Part of a small language model's weights.
Architecture: RMSNorm before each block, learned and rotary positions, no biases in attention or MLP, normalized queries and keys, local attention windows, shifted keys, gated attention, value embeddings, learned residual scales.
Training: a variant of Adam for these matrices, 171M tokens.
Each number is 128 + 32 x the weight over its row's rms, rounded and kept within 0 to 255. Layers, rows and columns count from 0. Numbers have three digits each. The size before them is the row's rms in percent of the matrix's.

# layer 2 MLP down (transposed), 512x128, rms 0.14, rows 70-124, columns 0-127
100:129131117114171149132141116134183111111111119145171151104165149107132118129094121159141137099098180133140121140133062097185170107160208122179174103097131084170135169129160100156177159053158105107150162129108115134145117142095108123137116210069069078087116171067087153108156149145141131120144156117115119108156123119090110157139126176167150051061156171141066151180162157117123146078130
101:157135110175104160215143167063142110126166147106072113102119163126106160155142095161059126082169146095148155146115095152155199169107133130095130086162063095077142130130127102144143173070111056115152166144114112165128188095144116109139137146123164120111095187168130134146051124127094154114134127119188178130138118094121134195168077168106127154169109093139129143122187153113128147115108
109:149115108155140121157144111084136183135180104166168088172181130094119125135128091114128058114163084140099119077088152171146110114133120163138157047125120133145180162187102144089121160067105130140081150157180139149062131084098116105114054140132109149105148094125114178125115192087105106063099097125128143154150152065112164135135190126131180074156152132172115103106162118150170132098107
092:147093166126110125121165161127174077142161122162150139123121130145138131134116088108077134089147085127120113060179115124144201109105138149079060175128109133196137057138204120123116126147093127129116181167103095089145128196084135103100188164134144067084081193129086123186157136115127113116151077101141123166088182139101100153128177120128120102150113089152167122138101150072165150137113
094:125060093114092143116130105145202105162162128154081088119094147120107113167085114127128126066188142145135150098083097129135102103115110124129073104110156168112098103150109084176125119121121134103123145173084122139180128129157171069145100131156129155186160149153183115175131190189149172131137089125112167123081146110099212111142204143100129111106112101146090116068167180173145174157100
092:093139098157172138136168081138117139114154070116160118185141100116101111166148126177163147060148126075163121186114144119117106087116115100144149124070116129128165096112163160069149131203115156074100155170116064115113111148154134168146117146108137083122103208135129157197101142107137112123123136136107209183153109045178143136142168127140114062092131188141110155090084137120142139119112
098:152186081081142123122100133183156098108128108114119090178117103152130139110095031173111170133115103163153104124109120124117135120076176116115159138121183058094156091145191103149113097118112149146091097079129111124139177120103090164148219127168103108129066124123176108114096091189159087146134161160132109104131138166058138133103134154152171172161143141117114168147108163125181140185098
100:126192138111119099077124130170135100081115166157054162119131186165115180135051096111190095092072113101160110135129153088117093151155101173145069125068143175161118129180112117107131127119087123092148080136121071105121183116108123131161105083138128105150091186159130110163171112187096128102153109156087115143096187067066142143118132113130085098136126110132119094153133174170126118083130
111:126123153103105171116146112135181077124127139139176114132101170094168107106175145103141151147104095142140125121106110127121190157074171078155124134166187168042157110104152136123110135156194163127085129136177139162156066065090134155124068132140142068062100066156137091115142225150112106097131150142110163148086156095094112104117116122147073135083105119104113157093144095165154158114107
107:150105149158130122109153154121143142168118145138168100160082115157169123135156119123157109110103173201109094101086139157127162120152103116106099141069121150122127132125087138128173124092103096058131131156171125175123117074134151120107109125097126181130101103107154134182145142102131105155161118105116143199164114094146126147171190111051204161135196204121145116104100119254137131127179
101:156118113130159164121094136064126098187103177137147128159134068167119143154102078133075096121156101079115118188131153197133161122128134074092160110181137125154086096097133122075123152085104162150121190107149102203146080171155170168140149147134138064100118177098053135132134108155165106094126184099100131144061131137179133146110125125114106133109186177163128084127135142164104125150092
098:131115123139104141074145175115193127123201086145142168159127142081148125103101170077128147106090146177063174113095159156169096181109137128108143107103103158133137103114173095134097133153102143095109133125129110088102160042075113068135129134142101198157135160095157113219102164110166139089109119105158161118110095142190207118137125132126185149145117164078125112091132149133148094095102
106:106147143195101152087098183111150110196196099137183140114098111086137172125164119128188167159101161161150111109154128140161114097130149147146084080084099087181200165148105125119167114088098146114133153154100117143143071119110233102156153088118163101119116167137105144123161147155140130060124154184118113154167142089127169112088165129075139111084100141170146121120154100158110135089164
106:131101105133122148144121134122150132094137146134150161108146149139119153096045086150119171157220120138160123175126104101141132165232111118094169104163028130128120074087106120121116088139117163148111097073141105125152126095143112087171166156145141144115050152144152195187135124142109176111141098148141076070113152139124170099107174149092140161133172121104138066140094123067131117128135
099:157116147158057100144141060156172075160064101134106156106125187101125187101139085085152147153085178129168117159127126130145091088137126113083118120103124141126068152165119151169180097133096090113113107125131097186183114116122157150100159100178193124145134136158112168101137088124103134189113120091114144155127167109074183130107119082067075118112131128221127170169124120113150107102142
090:153112160107088166100117159138135116072077175076134172128171122150094076136076132131123187124181112142170147111130130115131123138107128109137077148077192116085121118160103152069103159118129104131088207077148135122148139114101124117078121129115151121188170150121140093082117165150151126143136118238152134188113139120126131116137130140080144088115124117154070077125166209207121152132120
094:107117133173144165155103123090194142178166206107094129180143119113121128144100134065131148086080080175128160152101161079127137124164100050148178146153082172106043085189111116105118148141103122091110169136134162102156155113156118152134088133116106131107121151190142149167142154132100094156113140107178145125199137131128174118105098080117147156126122167198136127112147145183092176087130
103:127133153104070124176126119093228126140082164147135080083111121154098125122093090145109148120061155164123113101144079127140069119192106131148119079113213097096182098164124123114152121145064119128127153166123092101130117104118174139133132125157146109127128091129135122147082023134116094135167143136115082125202140150145128186113166115160162160161172099154123076156136127100141142113062
091:233117167094103155126152118094139090116145129111117112113115148184135148171141150104099175104146158142146110098145132158166137125140124128140052140188156096174123095128147130131118127089150152039114071122128118120122073144081164149125104165222119102079121192184110140165108155114110122133159136127133142141121151125087132091117173080124127140135122028174155085130085098109162146084178
096:097127089106136109097127158169177149141158094166112101118168164154112101083056162129127131116109227074160095178141117117108115109092094095115128120174095079106138119146080122178147111126153097063099122134134155175097134078187163135158081211094146091110129105096142099137129165157114109092097067140091188140175187078129166115119139167133126120124091125171119180136110142132125171117147
110:139139106067165112109123128105173147149151142129198124138080152130096111136106139103127079091150121160083131112114171065132150192047137137123114179135214147062120125104120170107156096135144080105150085133101134091136164110170108123122134094125093146134061121104104134161121154131177125070104086122116175117150114151139144097142162166085200087083164145112135069101102152193092075114160
100:144111145113142104089137147143175145111107128131185115183194096105103110132077089159178176126112121102098116139152130155147077140130108108148171160160098050129122102175128067067176114136115100122099091113102140128100112124113088146102076141167097122111157169138163138161098194073081065082119131096065089099121205073121142097137130124158153116130085101165078105146156134100117143137059
097:115114106159116196126098166134081099136109108069100118089174139115165157088074154097123098112170111160199101137109160118103163085129151159104123133127159118147169104145108063233139136131171104152077128120112138153089132142087095164072110157118159182148185108086115093168139159118148143136142169093109142185142128126151159083140117139124189137127159148129146188087061099161132189159122
099:184192126127110083099107107152087136120119197117154119082084045131143158152124132173103084084113116124088187110121128158132154124138115157090158189155118095153127100089208138102091122075177164125151147116172105004095115096137117182082160076145095130118153104061127143141165128179169134126156096166135128138136132135166138140122121152118151150125140135146134094149122130145147127058115
092:117127146116110147113183104181072179115198181129102138141126188140109072114135111187196114098115160115171178124099143205092125150109097121102117128094160118123168085168116085114174091151146198146139177131131130097191156114113126147158159166151183163150161114102149188139162123072090143093111112141112103101095143157129129107114126129073156125119121087089107126160134186123116117042117
104:097191115107203058125120125155198180139124134121148176111162124126141126148173125157113130107127137141095123156131164123123141148140144174125121113108132135132123119123157129190096072104163163119158072132167103077077116101179052069129093149158098126079096131170104066136118128183144109057143091106108145140092137095157162076076151148123114192106131120086142113103157109218094142116140
098:111091147094153193127161079105130134138112146109114073156157154141148118135025108072107095074127080136085150136165153143140128075099093163157100144110091159124130126078137132152068102160102125090114121161118085131159159105149117037088148134168110146097103132110103106172104118108119147126128176130025182199113156129105164138188143120104115125161108149162095095112151157179092138122144
094:173094133162130157153143097087127174107146142127071131113132090139157099129108094161112154136112127137161181128097124136127117062076106138157135082111174162132148100141163112129098153098077093077104039160117135126108135109131150038158151149130158115095108138137116111156134202068154134139104115153126134126167057103103098124177133128095079093152116162079100144148185166047156087130205
097:133138150100145123164119151132095103082157086147107113079115133148103122139131146156116115067158121122144161178118137159170133131081157096127193170110221088136125105091095129121113131093137113129050164134071165097119157160135169168135087147113105140122114201102139102153052064157095114175117099126141151110106121182121162155126122177067121145094125133069129190134112147186083110053112
109:141141124191112155064090168077128107131147121156115108088134187115132142185133151166091106157170174141105104145074169109129219132156068115140111082110108141150094178158116148150130089135138186108147170114191104148151099116124104110113087173069149131182106120162149184067152112118131078129169148140182102169191099079106137144111152107127140094144085179105098114121139143139122178095155
100:135126139149151227082113069140145144132139151079085149110095132124117116114089129076151156104116111111137155165155043139123111108127111149127181154149118100169138098164102142128057131138088171096103124182170131077126148160111096114143113108133089126169122129113185061154119128149148164119119110134140088119183118060151143120108166151120151124068137112217166127148094222138154152185106
099:141072132191120147106144097193124101125163147098112152126125129124145165134159181172120141110161095068165165148150133078150164138133120206155134189137096146086122052098112125134129120075104125135125072183096126125108164146147127177182134090158129166131142113114087081217132116129096155086132091132142088101077164138093124143076065163072086114100147103095151098118094143194128138125118
103:123165131168103102149106081169143127106120109119159138109095055093122141113040118159107149097127094125143178139158148087117139189192139107079092110164094155125177102163158122139168071127083171128140108141110124105163094140112163087116107159138143120122176111144172149058180111096116116143123081160150136103178129117121149074135146148109067175109170175113176160070172160126095071073099
101:139111165145168162179137119146127054164117198123123177144103086139158143167187171097084137091127103141131075139059141128153128120135103103146190142113085178117103067103112131112168181104083078096112132159159137124137190068162150118106121188082092167062074089191109127152113158126147145129130107191135145138154124105122118072131072107122105161174149162147126138131111134118167102139145
101:156101118128112087043156144123100068138132125144103093167148084171106076118159094091135115139129136129121103124133155164104147154106148104087165178140184137197154099150101139117041186155114103126134134190101146066133118174108167170104103091118127104119094127125136113170201120172105126142094142166140151167071156158161101077132158148142048131130102109174110166173157096125143186122099
103:118163159133163120132100130078133045162144133173125093108107162188143123120168187134136134136107070120136187148124120135155116122122098150131145136123097161169133170199124134143120130147083125139087130096151108133161156124164174101112100165089127134125017110086127184100199135148135070124141071131130119124184098120106107085113129138057182054079153092164156134119152113111178133099159
104:140105117138163139139156134114145159165110114164100116139127164103132151086158121130116187106132125117169192173135113120132093085125139142150061109127100196093073099137122124110182118121122164065129159088140126136113186182157118129151094111114130132186137153137155116160103082072159116110118141197147120135112142146100243109105097185113130093201121130145112145126107161163169172079034
089:134081120128143082105178115139110141125132109136224130208153121133109098100112161078104136177098127126194108116127114151103196080127130099040125120185143093124173094100140116148169136150160140124129168198106155114100105106130135174103124131047072106184173117190154128186117122083084127133175143112187109130118126095152131119112150130125158109121173159134173106177123137097115125123164
114:132142079115118107125094103134211115148092172114180125128110132116043140193132116104144097114101100113121134137125138136104113089140085111148139235078131144130056106170112090110109096110177193086113145158181066177115118140119094079112093114116146117092153130136118109129079150120115149158150108117147089115148107085123105104130130111102064028141126159180118175094089122145164151148132
087:142053126084122168146118164149121088086145108172117133093115110132184137176114131102090137131081135202147103110137151101174191115082149155115132103175184144120127015137119120146130125123145108120147126139131146169099136136131175203112082108047148100098111084141125078241153166096114106135164142082126114110131140103094099137156082158091146145117117115156141145133128153152112127173158
102:152110112140197119096139122115126091104079150106116150159164160124164155146111109158067148123172159110119136188085142179110133128145094186105130169184134187164188084134124113126126116151132142189130131120120149173150145093115083142132191092121050142177122155065102130174111103150088193127077150082136158160098133141151130194161116120141126116083129122036138117158148197139140119149160
109:156079152119092148170144133107138150105092099130142142112150173071057096138128090105116120151146191136083066130110071174124140089137132098097091120132094172093104124180107123160129112123148082156129127098116125098230104073101094143113126138131146151138140137071120129106121168091166160186065147114113085052136111109120149179212139100098172085134159141105081137134127128154108096080168
091:180123112107109134072131055095082157101123150081100106090103093195152080098177159169119155110109158129098152145125117150159142128111166133151142113193107093124123036093079124106128157085148042133146200127135153124137149083131124177100159121097135111140093110112125105217085162115122107152138113145122095181117153128132119113184123139076155117167116156168144193120130182157152128141158
088:114133125126112150161095060134100148083124122135160168065167111097154100085076157207179084086106105151144139132153126071134191142094131125176082159149171091145170109147082054108099071129151158119115163088135115136147162058084099136146129142113100154131112114109167111156097122114094115094096102119131071096098133108107123111102130154124138098090167149150061133104084143126138139142024
094:204145169148085142125137160148180125148098085072127130141068196135145158154106217135137153115173139080113133123119113120086159115154160107134099127120129154132068132172105154084156114112116128153141146122103124120155136103153126129155141136117213123116136185119172145176100110122103115075140092143091133092038114158185102129136067105101073153130203120187152180120145145068114139103117
092:129118164122144165175105175139121095159187129134097142086117168139180176133126078075166123064124103109123150095151132160131066155057091126113109135097172112151085102108081180135166060137133161094151119203150148120146078118134220122105142139143104132142099143046160113150109109152180134119106142089130150141144126127086179112089114147161184071124148128099073167123116140108153164105149
104:149140117107133117124096130094121191141145131101176143126103111158186113145094153071075092116181147127071129114154096104141143142086129101126124119160062216128160129111141124132100139084163090156109167138109124169105146070131104062154116056129131168117097122105117169100123123109097152134155144093214156168101147094113101111148120102067177062152121166081141092149177090096161137178182
098:130121135115086160085104127111131150117151122065122122124058115137126121145104138130092120085105085127067094209137144123073127122146124140093080081120113105157138139151034103040136091109090126102153128132175107120088168159119150168128115159096120095135153121119108099212163117094135124168091133093119094117122115167125204079108160121147189151148067126158089112114130074103096097078077
108:108137125040117098144121116175147118190185151099135114139090111148079128083061149229111151116113122131181131101136089078145105178121167153196106142128172104081136130162134115135208096110199116118110090143152136160098117160164158123090137141153116138136124151190142109154131137115131131137130057139072131086103168121120126079089124147142165182163121104147105140127150198156124144103085
104:138170134102133104167142119160156105197182129132142077132129197116188148164097128081107120134182077063098070112195158129146117096146124132106133115144137078170157110111154081045139147104109152177115177148194121106140186125160161122093160080138148102116124183183155155162178117181120121072102115168116151114095167110080156172136135151093104101147144090155134124100109147111157146118132
109:179134152056085139142096140127150076188168148102111086123160143091141146135140149128098132137131090117152080115140029154153173149098147147142093187075088103196106140090129158100127080160182178169109154136119089165153108110158142103090086106165159119141129107163080099159098117148064178102128134118157097110118095194103127105105147120121149178142118167149137123144120135091060061148142
099:128140143126166140110163155103161138118121083098133160131176129103126124104105168147139218133091090108158135107196093117150064076104136090145127007079161112152117109105118155171121121156086084157110073112120205097089134147133102128123161136126090120073153110109139161146172097118144092166064092153144143115082090117172105158185120096119084136171136129117106133165182160160136089137130
099:072191081118110158139127138169160085088149097128126122095097181135122125132133147192082114090084065072120158097115161091079183147152129156126121126104134115101143140115150127134099144143113118107157081094181062091132149140114103099149111160096156085150103162115151186137105098102120076107146159092106189069201144154113134076131160100142171149096111114127204156103065109156125099080160
097:097172151185186148126149104147152069168217144128110092091140097181124183167131160150139132095138152122177155188097128152162096143119123137160081087119144156110157124075139088178171091115104164111157122118157097128160151120223159141126122186160115122112128116107148103211152053164128126099176108128123157159093170121096112088106123112145175156113117103105190125124138125088157104149136
089:117088105124106150136138103118131118084152175085142083117073173142118157151087182151120139042145179134137170124106120130102149145185157192124217167083156146133151017150127098116098132123133127132114160118193078103138129101126078128176093104142140159097026146159146150189153142154134073101141136138148108151187107130150096112113103136148129105106114130148165116119182131126121122099126
# layer 2 MLP up, 512x128, rms 0.15, rows 71-124, columns 0-127
101:141120185162155085082162100144137115147115131157172169164120089096118123137108151042109115146119113121125123134084166141127074150092130131129120102143123199160180155165102188134115113139156159172113132140139142162076098126127188107146126075118097140169164109123131106091125128117178137139151114113087137033122147062135078172056150094100094101078132140124094099144033089183116121156111
115:136153128134122116136062124136147141132051072122071112119080130140106129071143178100026092097132146174173107162107080117145174144069170117121104129074144123086109142160134184149165100135096114079181176109097091109139112204087144102175178147135164128129120163120112141089076073143184107161141136144125099126110141190160109147152133122118119154124124124136123146201134118161097175131116
085:170139137126130099097091142124103171087097117127088108094094129131136108104070191103167184145093187167117133178158113153149121148079134135119158176106175083163190207126125110110104056155145139104142167105143098147102136111139110181111161094084085129166182090149156174091074098154123113145116067115163147140147162160182136101107091137172152115114178089094099154096071127112119122179139
091:102153110175121104146130135124131161116104101122115129106112114125160139168158152125149116146171103149089118174148180166208083146130179123038133133102138171110081164136140138147157192085143115147101158095175186123114173121134155146043138119100120061129151130089144123104090157114168098173124100076094100129160112167093092152101125073168096117087098086064062148110091114128187116146160
098:064213065111157096145172130112104151088128100173110125134153109168175155177143121139139142159105120126160149178098163121140136080126127132100123135132109148182136114121154138189115074149130113096109118188161082161117132122132121193130158062101137130069107156142170205099062177114110152103121128084097173113151128123194136125128095147109076094101104202095107147144119169105066128102124
102:123148137117111068171178103088113136118110173127088149114117157117102142131168086123062149129176121144078174190198138162132087092130126155141111143164091181113109130124187151110131143051133077063134174103074154143142126147146137099135120131136155143175177135144150120109136116186143163094132089092103104141200080132185072101131100129097095073102137154110099120103106155138118187157197
099:101128130155074072122117135099112118107056153114101123145117051169080124132122121154133171142157160202133182140159126121153139178044194128097125192126115092152187174093145077122167129090140120117120115157129203085072115118154113122126107118150118123151142169109125154112111089175127138125155104083119141142093087153159104107156087115138099056187128103086114111149051106091133115155111
118:172149199148115089128096118157100110156111168155176153157195105072100078094139132165087130149144153151135115107133125099159075128111112101157105137070136102153106132166152130204150137090121111064133126114092102106170199161155069098108174118066117147167136180147138131089083156156107083125133161170143126139128101145130112133217098097116131071191113116121101102171093135071145142155141
110:148169130143115102137064155151106097139051051167095121155140051080083120103092122122101143106111095132181162160149085148108110141109105163108125176202123093129087157123130159127156147161159125158160152075082092158158155112113149115088147169167090150122184142148148126106191124117160147180108164153116165122161114093146123119077092064139177141100136130123097070134118179121124170176168
098:091116069171089082102136075143109120164104113120095144164137152127115091130095129094108156151117096120162162112069104181114133117148137068132131102137130124114108160094184151178187184177105199148090086160207128115154131145130138169092158055142111135173113161098171158072142073138103094116163146147127090131100127137145078120152093079219126123117131130086080102126094149110132144177120
094:138162150174137076149149110140147111119107105133113133163147145077118121134151110098135128138197140072137135139145183147117132086090111140121092146111136172143094125122108114113138088096155184103091136127145156122105140153135085154069146139079100061114102133083115144126076173101131053094185175070151125171135052187144095113139227158196146059141072154131091139098115139148134082125129
102:138167094168119093119175165147102074124164105124112125118165147077095121076084102141068172125106104123153090130125148135103100112095131137147145144117110109162142173137143086113150079093144125130137151180148069152188151190185161113096129128065065042141130132134125177032147091164104090116176153111120123131097182152109103118098074160153096076106120155160110145128122105188166138105141
103:151114153140119127129153170099087171090170100162184102127140144137138077058139146070101112130074118129088170164104137043194083095099102119156054180158175118155096110168107165147118070144169110108156107106144112169104142167078105114136092108114129120161172086099129134104104117133144115125172088158148097208093123173142122161131141149134173122136062128157099154091153149126074142100096
096:151133106144093133145128091178121138119072144070100151105171146144165118141172134186128135132184125191155152129139166087124147151170159173086128143163073147130123160084112185141135145113131174145138079111164169126115206122082173156163143103103144091117115155094141102085084099129085080106099126177175177130184100106157143136135062100167180104137166073130125103177072122088152158167142
091:135117107198152093137137106125113167101108152175125152166136140062113121114093092099107102132140111141066112088116150071179085103160127134143140109180110105128161113092143148171147142127141116093167072109078097124160154151097140140152101151114151086092107187140103179120116126173091096159161113040129167131201150132157116187096091141130076147140130092080106169085071150096128152103043
093:138168137134159082101098099159114092090103067161124107164075118123150098184119128114075147163159091162154065182101155100093128117066123127135144165147137133169153167118119130109180147130133216089118103120180142108059115107052138098150085130106117112100148092098136122109113147118123138075099118144097130076209145103142105153142129151144091054183152090135125203148094116132149091143118
102:141154106143167076138117107151097131139099136148105185149121067131107094101103134120095140169143106154119116205196154066153122154090109083158144200167149106137155190190141124148158077130155136140193147120093132146158166141162088050149137126134107115126142184138127152080161151143163120197151124032112158093145130110113130171129066096097109135154074110126136151161154139142149101101161
084:195167179177106118114077091083078158148100068094106079104136113137120191118136120130109155091141167115107115100167165134195139123146123135055073140125156114117147132107149183133128128090179121092161069133142157124104076117063119134157125132114122142092161136196167173090094111138087140124156095121160138130115139113157171064090042136145115188141111071121166101110109128131123145112171
097:152147157140175118161127109121088119157124112147105123090118128090127083134170087116109107137138088169151179117098163056085098179136105084101115097114173120154121196169111131145078112145097146116160122147110117144130150153151094101083085152192167061161194154192112184072096124197145180152157121106113115092125160113140069099130132147126101097179092135137117075079132102115088057130111
118:110150130123167109163140106158096134103056096157062122123133045111052176137111081124120119141131128176118136114187101129197089071111140170113122193162089152151076140137135157120156175117109164142115175132100135148132144190128135113106139132130086116134191096127182166108114127172102149154143186141131135131157158167161136140083119094138152132106096128119023130161123162148149170167184
115:125166132137131148114119147115125172130137066157107177103095096113107134136133132079133096135145094164107188143080137123187181079136146109103114098146118103146091166121130207218126104134139129141167163139136090158172204160121139108184080156123128152065154116139058128053108117194189180178135113155134134104133054167128092105134109131082108127102114165124151089099102123139139164140140
093:114216132140136125164071100114062136145120115107102126119147107110146146053130185079082122139102106134166105182112197107117106140080193100134118159042156107144187152158141070156109112126145129103103135146105090080076133162143136126116187170185167152103159150151124131112118102128109161127094136104102135164181075166132173135199165095085164146158121140121149131116089107174152132117113
100:134134164112091136125143155147158077138120094145153135168165128133068084105071082116111174187110147138127175116120126137182171122173133089118077159156114157110071128153136144140168131128123121156161184167115144107131173140127121164064068170102130051122120129101100109097152117168077145064153094161046146096204137173162148127128137105111109123113078107156097069122139143127140191186138
095:098126094148085138217111108118134161128087115105172089163153145064126107083158087130144093149145083129101083100134064170147104082153128113096143120157120112152086124150135125173054155047080170141121167138072094136120152130149058100137076093195147120093135150118127104111090143150116119177118128110106068106140138177143146161147157099120111087129173151163133144091119163149050087154122
105:180168077119102139116122148053125111134072099107153139120176125053095135093138118160074106109148081169133141083123124131095169115095140138110090207106149173128122190170156125163118108090111071182113118141095173084105170115108193119134131147137152090142164155152088090107185149117171148115098149107149136079144124093124102103097149088136178115136125147145077097081125168146159165156206
097:105142102178098127174095117104103174102113110111127091101141133147102140152122173224128108171198137148137162071144129184136136132156103108073121146115149099176161155147147104133102152078154129092127174137164127135164129093125119162147069127122204132152146125160126110124095127145196077172162070112131176155168138130173164130108117161127107207101171112098154157138081120040126167162150
093:154155098156179092105158162097145153154099137171143137130140111070166130120129077120122188104152151150133184190109149157141079119145206140163091097142145096136166085129145164117126145127127175107175150088163145111118167126133147138120132069103139063152198138094084132120135081085154111123123191104154153135165108157162130102147067145089094124113201156149093147136071118070066109156184
093:177180105116149123119090107150204128148086113106197118143147135093153134086144106103100085167138082135174106060156137155161093130152146163147062148181152115139120079117105223076133161107130111122122118141103180082102134120129120162108082130133139130161099136137163153103181151174163113103145119126137149105039096180134099059119086129093132105110142156116125212143095097137091123106112
110:088182092120131088142143130122097115152117161095165103139102096118143142122105122126106133152138130109117120177135100122112066118112147139115075125108147102161095159068137081157103058083129144124142089079183139094139139184108104063184141155147113140094069104089183135084081136150103138139130040084112066184091141110134146088122117095159132093131104109064106128092077166063077142185136
103:154157155102158135111126069173123183105099128102212124111139123124154119116124164066048126158081123128124148097188046071129128063111144136092113111140080133122186126071084139168167073093130150156179104060127155097050117094130120154113150163146120098123113127072101147091064146118117140131117126153123076149163129165153097112115091134120123156127171144157124167111150157091100127119092
101:147146165102118128121147079155139190149116115112129148153173146105144080077110147105070151141168060177119075168130111084108103077097135069123111164118163141089125104130102177136122091140092111159117124142154122141168112166128130087142136106037193061128223116086111151133123138158143137128178088124084104095132141106177155130143185096109101098203156140181108139102114156078113137135118
096:181155126107126056116131152091180132091157134130159103102127158110112124116124088148152191201178125171107072084128127121103142096095154129151022123189119145164137115138121158138113153153126106154190097170143144040164072151089138123113092142118135138143134152107115094087151118096175152140136134135125102223121086120185133133101122087139096134124093111124082102148097097153107121155197
102:153191144187145117145164180110095090084086155080158130173092179133085101148129147061095129127101089139195141180102153113132145160079109038127088095093113115133170074137115171157051161106127180081127100153171169106102183137138146150139104161085095074061142175114128115098090076135122147119088145113129120094173129102097114134154156102138134115128149106135143113149133149098107094122130
095:138162157132147135158119124159107123104166115052110138114138114141060125117128170097091194153149179178094165124119127100154176123052092145109057152102165108139084098153144181092129102074138118097155092115100082115119164145146102135133112097138138169133104075145042158069061130141129119115097087075146108133164149085161152151097053148101116151097120090125090143084152150124096084094121
100:189162092151120128147120109124103099143046096117143126143115202143161155093125119143114139157124103092089140166086147146137179113118136143179073161091114154175171162140100152076085109091105081067128078179143094115159106137110135163169132115106128105113088112050114193092157159068165069141157081119156162153121123092114167145070138119084071109134157134133117168145094093087111095106121
117:164118169158114094143076120126106103090121103108187156139134125115091109157165118081162093149089098146110145123187117107102101135077140166132160119158130064202228190146085155122131105144139118096129051166172182137119088103152097108108160148142135118127174145148140145103145126094117117119138091089124132182107149138166074133073149093174127124116136097109111079127074159149104120225156
088:135142134185095122212146142111167110135078132101137084056108185110083166105141149130131144130192089165113183114167197090128104090126125081133096087095073167150075134148143146070151093155073132106133117141135159103119116181151129061145132168121118159129115181108181120122144090120161120139094094119140059160133158156119157129188138083158120143172096154109092140094103137064139140110098
113:151174118105096100120163073170127127126155107065143139121120115112186113083132152105134078138085121144152173108175149135160143164109130107118116142142106119131155158067153158165177056059188147182139147137167120085167180169142132112116114151201111094139073098141120136098116138132125073136142109129142068187135153104156163125135151089099126103201128109144086196141143171064174092146154
086:060134130090120146101138143175073153141063062122167167126171113107154159088102073131084188127175124108119143140122115102146067143100079111074090086107083087113182110150097154091112075108067125159136089133131125070161110149162070082138118138160143157186146122139072119141135109108111152112092116152082168131147103141163149099091157141102082115178144157079094107084091150122147163103143
106:106146124152092078115163099077139159098094098154126123178140134120122090087138127079135187116121113163104119145147126088140124068145131081167097158187191100165078189047188160175165159073078193075124174174159154127131149146123173135119115125139128080108125111133149116111139133166187070100147170114095120140142092103112119081159195121154133152133112138163112114125158183154092111120106
105:103156147159149024120149158134107124082096087107130132130082125108090116077141160120113163158057087155109170105121178101158119161117165204141095172106170097157109131097141156073141120135081206100135125131185116106117124114126105189112115106183161135152125142127127146096134190150160151126129171125172191150131071135104117146079156098138164098146121097126148167193058131128153103110147
088:124185134162159091139101119158114104132155090169131121145129185079100089132135100067065087101075096150143194121088166123149139144182127135055142112088161136158091065142103120165068093132141180116136094088159130136128138130072134147099143112118094118064129109132122181104166147091134125153123180076100168159098134091160156163145124105144153201078116124149089135148039106144119115115098
087:136170129093126095129107007111103112182087113130098197151113088078065124067116119149118109092091113137162125052147111105127156147118134149079111163142123097201147111159073092149141121137093121103104083121118133133136155136153091157182186114163109171091099124119154112112140153094113141112080133146106074085088122115171086122090118115128142119107108123166110173114079195105103157125070
095:136168100147136102094124126141135147099165128167090078120092095043099110108124095107102079132073147154119132100087071125104086157060104140150132073164066104151147143119113195135158105115145180128109102114102087157092144139087161129076061080089136132119128111069105123100179168094181124111157151138083138143158088110100105162108157171143149113067059105159130082173123121115095092130100
090:208166119155125151175059132155090126119153166102117146067135129147142129126042105123137144154139090135176135089172143227175134118104135139069130137166096098159112117100081173140133119152112162126125128164130174111162101119113203146135101091126131127112087116073136168099110162141155164079108144119160123134116134198156153112091124134127192099150140134111090153118159179073146206164136
104:170165196113088057110128142075127135153139142081143179136102137084153087137103186100031163109144096145134148152195125147112102079172099116102067140159135147101168126147205122146147162139128124141143163134177107087135148147088152138136151115162139061138181134120141133111106141147105096121186153168170132181113128145144131108070166190142093125122120129076096170140115118127139119198166
095:142153141151050122221139137127135127087165139129193166090057109145129140139121127156107150158116105160092108158160108178105155113092111129099116127128129139107153086146162080070084061142102132130195116102156159114124143126178145194059115156109174118092157146106193105106155144120117155104153065104102147130122160139161108078133116131131150047153090148103105095170080186149149114151115
112:172111122148154144106100096080156163071114118141128134081173108100118125158146112064135099225116088097070159105173113170158171064080131124122083155141128174172125189157115131177088127098057088139160140137105088145153158125110106099166149139154158095175160156112083138073093157160111129193188122141088134153144081145138120161192134129170161122145128140143126126110096093117140111145177
099:126162087118130119081088130095120157042102120114099079113091095157111135102090166137113142133156203153166127131122149141192167106092097133170124122087185132098157201133089094193159138072087103108113169147181153129122104106135148144130138129131191108151127176212128155046063132129140088127147134158124154129152118142190132145144105086171121157140141130164084122071105145088153129133114
110:114109152162114091097150118113124109062089049148164116105152106139145081033144106165092159152133157131081137143205157107197106076158131126123046152189103119125127149187089144165126166100152130114218089127093171099145111144112092123129119139113068122110161123072135149107117085104142121101192157155109131088122150114154110106161144138148177107097117122146125088100087120144129169151111
100:193114089154115112162153086161076125082097111146075154139162153112094091101068124135115127158186120143096173173124171164136189141049094141127106191168143128113101147150167115111113121149100119146133145090161083145184177145111163122096097082068127083077166076090161136122122119117116152150182110128165122162166098087147123105176099126122088098140146071137078115079129112088090156125168
108:186117119136109064141081037108157157108133106148137134135179088084108130123151089097140113191130128162167114115159092168136076087115069115122124101105124084131116155123076160103099123151094154110159179138051103154168120107109104136129138094163164139097109121163103047097146139098105124143120036160084118156093167129128154150136153089158112089116088139189106108172149125142101092183092
092:130125097123128116138164118098114159087105117177107115177128115068071161134091173142084114136107153149118091176130149121150151097109180104065035109142129157129150121059105138188119119104055183105100134156145134104172138131110148095152129125154085117217141132068129088117156085139164107113195067126139172155087174136123102083091086152134178135106085121147134136085137135150078146145116
077:079212102157107110123077131073180181158142096121115085143075141160138070129050114144117163123147125137189111137113114142117135138106204168069113120182121155115146119110112191179170092095170177115124114168189094089170159086098128105116082111099122166161112121116129108116105159153094117144106148119101139134167123116181183132082171103185100144130115144157128127077086145091104126153113